Each number is 128 + 32 x the weight over its row's rms, rounded and kept within 0 to 255. Layers, rows and columns count from 0. Numbers have three digits each. The size before them is the row's rms in percent of the matrix's.

# layer 5 MLP down (transposed), 448x160, rms 0.065, rows 67-93, columns 80-159
096:113167163149114170159107100120102111108053144172140102101094099139130120117164160102160127142082135084175066133129142182179075139163112128104097133093089169151112128092161141144128152137102145160087076152089180160109156195143097184134080112
102:100173125142127115101062142144195115130076099109084130062132133098173149113113123138164156159152179080094118148093116150114137160102134151088139130139195191099146127189126105113140119123099101124148144150114185107090152107083166127116089102
096:119130121166096086135105140097146140074134112155099188114139129086149134143109086251150249093117129087107123176233109164149147115138125100092070148130132119131119130147122120122123130133127124149151103123117179136121178118077090119116103129
095:088131135157193056130150167069124166164181146132131171112083140102113164112107201157120191178121135136134112071160139103103189087099114150146141105134105135092158111072140154148165173115146122153120081143116145111105093165086138189182150117
097:058151098116140121121100147158169121121124161122148077134086153127081155106096141107158167131090121122115130129183160149099118142154112094093154116152162132156203150067149121080148149113144131118193122127169060152065067129106134183130127135
104:092218123136091156082149102114098149180115125132135125107085169173154122054083164114110179125116112190112071085104132128163148160131125092139148069120097103085128184141146108147131172150120147117055115145139115164083117125090140071135115127
095:129153121172105104115131171074196068070148105151163152146095133079109123157108160130198135127129112061131158126121135100059171147097055150067149147172131112176090154106087162135137142106186146092161128073126110119085148127111073124128116092
094:126135123124106181140144120162145097161157109087080150119122101126206118132142161168136164114182125086151162159121161130170138183135152089125136095161128160140125123140167124137095170199124146148117134059135119100124134130108132061162164164
100:104123134079103140162098138102140087157112115168129113055097092136091169093101135134130136137121146080146170061143114111144138095157139130110083119140139155119091107092137073122153093151144136081140172132153152162155203118099180114087170114
101:145131098181172170098134080187185161074118099115105085145089097140129120180205146142129122123142095116109100115106127101104102190106130154161116097088163122052079144165123060094175130102128156116139138128095174137144168153169164138071149130
092:127136145147152042114136173102162139079096161151110155154087142121135102093120131115148107103111128177156115140116107087094160147076112151119104101142099090130073117159115169116155140079168117097119124115133165154133139115119107117188160164
100:169162137110073181130068101157120143136169164121101170133119141143084129084098102121124122134137140137188178100120109119078098144180137092161099126142070141098098154196146107090097177093124116126092129117123101071088105137181123153138154170
092:136152162130131115117111125076155156112121117116124168162127186118160095107155114120112069123174130135149153113134150154165136151161112073115098119078112122107123170111130095112114198169149084099158141096057104149188171110032179147121119118
094:110147125095135170112103129077097096106150133052143123133169160132164077142107138164123104095184089115060141082131096137119135119094124117124101144100095213194155186109189188104077132121132139082100156129078161147144129132143156169118136090
099:096157123096100148133169139125119061121122130148158169075168117163112196120153156111155179111113157159118135093115129138085126100080092144111086155164176172070069130168122205112100113145090128094146142076166128136175155110139045127158084189
100:145203090119148186166145142185108168103152101229121142088152090089109108117119152149047093121123160153161132130110118139124144070192110142138179095189121106125131114137120123103119097098153079058121126131137064165131126124061190147133155164
102:102142126051172105135168159087104149065135115123166157202142103064132120134113140114125123134073170136160157129145112114144168089128122088110082121128102131083125123177166094139179096149124092133132141106098133052160133162167111187101129120
099:093153083081097084099162117162138099120158151089143094138127081104167116131121145136130159117160123099137150132141137124107093089159015078123107117156130103075107116191120115069147087116150159154086130116143172159096129108122077093087095163
102:160133147148158132136121176123137137096073074150132080163118146091138142178140135085133144084173174148154133145150102135150127138133125198156116147109108151130087141182127183158141188132104116105130098095111186095161166112144109196130108092
092:081141092109180138183059111127125106059085148157115074153126142110118137085128119136090092108091162131179156123129117112139121072115169117099221104153144106137206110130133136107132179139121136145134091162084103100169117097177148155098104168
112:139138142143139134128105157175156135111118129123164116085170101119159138102099119154173141169094251186133104151105127116177164198141142142106080128142100092131128091172110177178115073066086135188114127120174111168082086103146137055142140099
097:149206125155105115135119191126122118152113106108071139114127120171136108153128122147094130165113117138130149103136089112143105098166102101114119082145134059138066203135116079144145213126128100084148127089159119142137111132097081144101173090
097:112146141139129143132139036144108107139125150145163145140143083168103135154084141114128164164137211147172132145183085149118099109086109186131133141151122124125132126138105141139103166182107143153176095100108133149076104124106192128068186149
110:156128136145121151103154066131128147132090133115097145147094129091150143133175105128174146168166111126165109118093060068096110168190128123130114091148140138151146113144095118104129166102076215187174091131116132112080154067135157166139144009
103:157102209053148110130120108119131115084129074189104166156127101143114129121063114120068117106156094125153093161151146133094122166093132116129125172127053088172124153117128139114121091144168161165102122124109157096140164092060146099132081073
100:148128168159178146158134168097170083097099085176148139157146092120132144114127066156175146110176135147226157122097187084128127157161127130133173106136112124184096102151163137160094145143098148189143125132121119087122134104095150102172210106
101:138173116153153082112123135079129101172154138124114119133128126142133154163091103171186116121124180088164155148134082148143143207120135203088118160110107140180080146124169161087086116155109106106126107075095141165183137155129136160139120137
# layer 5 MLP gate, 448x160, rms 0.0651, rows 68-94, columns 80-159
096:094154116149114153188146118149079122127130124096160063185076110143197201175104136100129176131152127149161111146111117106085109178124105157167128133095185144057159111146111155164130146104090162077119111110140140135066150145218130089099184102
106:102134084083136118091147211137100156148126123099058145153173095188142126101099180129093063151163136121130107031098134145153171112093124145142119092134121126131102139057152103091161114128199127115133135130129143052163128199108130125209136111
104:135157139077115179140118094093125087115060089169134113097204113155104145129094105097107104121114097149125143151095087089166075175156105101137132163123186080155142141120131116104147116167107169162093184150164148178136189139135114107138135126
096:179060154147212142166153142194169096081106111140130117097147140133109121179135119141166081151110121160162123114140095136159121088082078168127093092081164144167116114175132098172185101178097118147078106152165171110181166135146148111067143156
102:180077098157161124133143141120132140064164107118127142147105180071118090155135140153164081073160063115138189129137115114155129143148185195124120179085132170161095130105130152087157122188141086143126153191124103135156200129113140143164166154
093:110030154143097072099134113121096083108125126155141161136191052121066126144101106112166154138098113053113141091121144084143184117089143095118109100141121158156087139110133124161162174130139130153127163137063183118081209123112080152121102085
098:169149187085149103117121152118142136090113121138131135170152155151147146140101147172131139154069173127141075089119092084130127145110142172131128120116122101093048085072146150177117160110123175126079192139108156134098110162123142117073112096
099:097121197181173163049080130101136089066103150126208165115171141123158134080138115134114156139057135142111118199125121164106144140138116163124095134106112162116149149124153152148118159168113173146161135094124152085097043140165068092103081119
093:031180161077087155107130181142116172170112092133152174113153090150060110190115195135135126097114148151191111121147104104151079088126075153093113116134141181155087123100169125091104155105069119135101124165182137089090086091120180111131084073
102:152124115171110141124163069132115096121169088099186113118161099105100158127165139166148132199116152074153135132100120103144099097154134117124152122189181196087146080142042183137159124181166163123135157080072157164114133133112098109126203141
099:109135199110121180096102130155159130130187151145113122042092160134105126119100117147128094132107177102099143081143137091081127185119160136124169071111161115148138151105107082182074174084104146113138133121103104143058103099203147175144114111
102:096088113120176036121120105133145147091123145122146128090108111143150138167138103121114137150159137113163120142121124050089113110099130177192125079158098137147079046117091135143155096144139103161145165178116137135083134158176087115123165151
098:071154120130116134074126165106090172119103118103126102201142086165196093118110177145146135135126159066123113128079116106187136128112148147196142116128159182137105145120166119158036171105156144133117124104122167107081165146134161163092169174
108:086139118134110115109087149075104160029140220108110133150117161123109172138141087168128115089186098138168147150167070138164086140087102158160095130127101163102121124149114125145105092144138153146120139128128185097072175134100081147190145141
102:140153155133110142102126116094173167142116174052136071070149123162102118106132090127169129091144160102128106093106125138114110098091141165151081130144137074061149177146152122135147118190140135145119104119117179098108175169198174119158119150
088:092082076132143093109044110072135057153125146103105097145097093124123147100160109131141070129113162149021095131126077148121157096080166133128164129149130075138073168075201165105107187132166156099098146085067133144110127119109117156138146193
099:089160164150188108114118135149162156141122099124115048124126082091076140137166145145215177115126125101124102155135101156128119115126022145089116109175174131123104094160162086142086133101138095159087145120149092125116083119125148152165099115
103:123136127107052132077087124135121170111129112089097197077150102174121094112143182170085132140099088106152099082161176130135135137159117073132064148144156112128136124090114084113191152089080128179143163154124092113126119158091118068171120154
103:058154174160164116155161113088107099074109165145073120147139129121130132096157149156131117115155094099154156095156076121077134065051123151130141093142110120114154085106148092158141143109151124089164151187201134124079190147126161156158103113
107:094110092120181099118124165128140057101082096129150162105117118157122117126103083179157109167135173182146114098136078140170148133162123139072092100178161117104135132189197205116095138146122109167133148116166127152114092137108146097140103086
098:099028152134167125085161135131118125107121128128193163140125107096129133134124171095141096089107160123129074151167110147094132153129141144133110138192123123087157172173122138113103121122080114139113100123129080159118106159187189158169073161
098:138161134146194136152108170134088101132127161081119155129080061129079053161072092171117090156153159095113098077174101122108128088115116185117142125149086075107129163130136137062108133090123134063141109117158060135140156089128141103161083065
119:106062132190136087086202056102073123083105134152109175126122078116114195125103110097173091114122082099136164115137122122083150113111190156113123157170137136134138112089109140055130136125146096105221163103156098110091134112081154150188153104
101:081115173138140121102139144142083144119140151095174145128138172217132110176160126146139150126138170104120152105106122078149118079138094119133101111142147180130122129143172120151133167127131050081165132126155144172120122150174136159042159123
104:079159093148158104111135124126104139127144167112125116115132163179165146135130190108104101134128151134153136145152138168133120061121122069123095131112114116126137163103148116069136100144187134051171176080111179140162186147123129199107102174
095:058084141121140153144127174177115141123120140148172144084109115149150089097158087111111108120123122165075134138111151149078145112127125152144137121196158206135093102156103189168166192157115119165161092126173077119158104104186102140157141121
106:134130102088148142158108105141124117155116171168097158095114150025157171116167057106086196119142114085141139122113193138072133126141123110180099125114112135105180119138086084156109140097165171155155133146143137145101099107149183159107117143
# layer 5 MLP up, 448x160, rms 0.0651, rows 68-94, columns 80-159
094:110090153152147158090092119104133154075127132174115124027152134119135086192131132148145128139138148107146124144095141107184127089137205112101188165107145136183157050142138086092093091108055091111140144054089135079157109115115138140108124142
106:153083150171163106143101105120169129118146130129145115144055112122102107164142106123178013099151147139111135192132160099115097120161121088113147145072174134092092097109148072137137142166148084143122150096132106209110113161130166160153163065
097:164161134133142150129102096139092107106167091108171096039106104165055097111125077108124143149169144086110068132087124096189062135084102155127103081144142135192125162142085184132123123092125139091119156187145157097133131121140141123081123120
095:020135070146163099095115162119117132126089126070160131173120131172122127139113180113166160142084108096091146116114146176136141113125144128116172110124141142114141143071118154114101211167134099181142140121099066165122059137126126176175160130
106:122109129142141103114128142076065128160103146100141151094129166099159131189120136168161168144130157162172110088183150090145118122099156128126100174190135192225089116106153146114090128137111131096108161150109108133066125144179079125088152100
095:146154097111117161167127133139155146159168061073110080158094126130156134151117139108143076099140109189129150165101168146082104169175137139083121145101150069130139148111168073138170063202132123097121054139171116086155118141172130084127173125
108:127094124086158185081108149106153092103079131115083143138114140146060140103144063104098107082091115138138128152112136082157026085140122089166099127147129139123137160156075142135100106067176128092159165162105135093096125140147098108072140135
103:131147127091047150110134136176140073147132167156118107062190112126114185145117085129143137183126140099190141092132096093106169140189146137093103099139128074141109152165109085154124095168152153108106099184170136165175143082071144140128137084
096:131091111051126113175084157157075083188118136114140147088185136173118153150099136134106101149088112145090205142125128095115104179184109173139173140152101202142112088093116170110161141158108129097091134075189111091121132098079161103099137171
093:162140076084095123154155203097155064078175128162150077146138139109116091098048134147133079088095111133124115141153138115148126137140148096123097117097096053158119159131195055157087132097158056133101083166146146096095171150140113108133123092
100:173121115137101141125068127155120061103103149136071136143111125098120093148111118108144065124099064137112082173138093163157112129179167146146135124136077152140166141194185125086111087172090088173127116127148143098128143140150090122155089090
089:111136094125128143177088178118138095124196120151065130163132108144111197074137116066165107145124076165143189153162138069168132087137061123142079160073179106105115107118123096094132129142084111115054087118154141146154152174134158130153096156
093:157143084090138165121103169146171123139162113136164104099143131111138142089162075070033142072144169196120132105168149136138117160081125124135126118092091131105146117126162119114168125188073169148106094141165124166151115145128115108195112141
104:144126169116113132159139134086129147179156107182107109162130138170153096136122131122150096116119215071105097116054106146155124161123169105124149145083126128105174119136109076155088162104135059143186070160169125121096116173101193138117143123
106:093133149132123221113118156099087098092146086139158114199128098061086125084143100125096151144112134158086149147150107148027163153161105165119125081109090145137176142169101156142137112144115199129174118114126151161082145088181139135157170091
097:168102133143149098138103162085121103086093162145212085193147100161041146145156067108096172178091147085106103141084064130175123127131117076135183090141109147138117185118152149130115151110178144101177157094083147117096162112123158160096176153
097:143081148104123122139100079172113121144145164158123139099098166111124112096089132165127193106176161103096145151110120123154207141149179194125190118120128146132051104140107176143125099130085139128118104140159068138099076108107127120119136112
099:134127231087137079138128103081181123126080142111117100171152134179063185125174114103147131188141145099168176156051121122092156108097120100151120153110171076068131134163059141159162120142159131149146185097155112127132177081174144157145124143
100:152153144131076114141120066087124071159118168152135114146166130131073054167189151151249202179106167130076150112130105167095126164199127084141158105179117121110136107141149168170102108118117145134142120151181182134133121148077132128168091076
105:164147075097136133135159174203143113130136108152153201124179111138100111137117154117203154146069107185117133155130132099172048162183148149160060120136088132091138066132132164117113113113101128194071069133144158130104113157088122109101124100
097:136164141122119168139148088147136055107125127191151110133167124099092094093105115088153135148130094167134161175161074168150136093113082065104187132177137071156148233125134109132111126088135134072139147143146129141182143079103120169089099129
110:108120152165113138158121132090077121101064121161091162137115138158106072151119148156070139111152105123179119066100090102156142131184132074099146105137138118132149126151136098113166134131151118092083119106145148130154144153111071096161059072
096:108172084090115149139139092176103093142106107104074130129130156152151055198190118080100160144137172168120065133126154114128090154170118158158109122172077175110151130157103150149127140144105196181095085184121101182152077128181141136121156129
101:086177150092117171164121141098170160125110052124146172116083128070122157176106104179126132124226132167154076151091097188087207103111163133144131136170099113139077138148144131071140143135174163141153133165098127107149167112143108100125151114
104:099133117132101212100103117179116113154165168072132127117124224200163116142156218152110081113103127109092144147155094193183110126087106069126140129098144137100126109142109134104120176099146121115135118150144147140205157135172092111122081174
098:127152126076086084068087165074104123172127113128122124100114095145091187168091136098139144158151167056156176154084077141150115164151081117109106154157147141137062128174150154117105105128117120038141158155127165171156115147114092165135104152
090:086120181175177111110177080166044125067166126128170161163084112115088123109111150117136106131144132138147157151156151123061144098110168136097145119203131137125157161131165109113098140173135137089176145163159123106155167109130108117165118142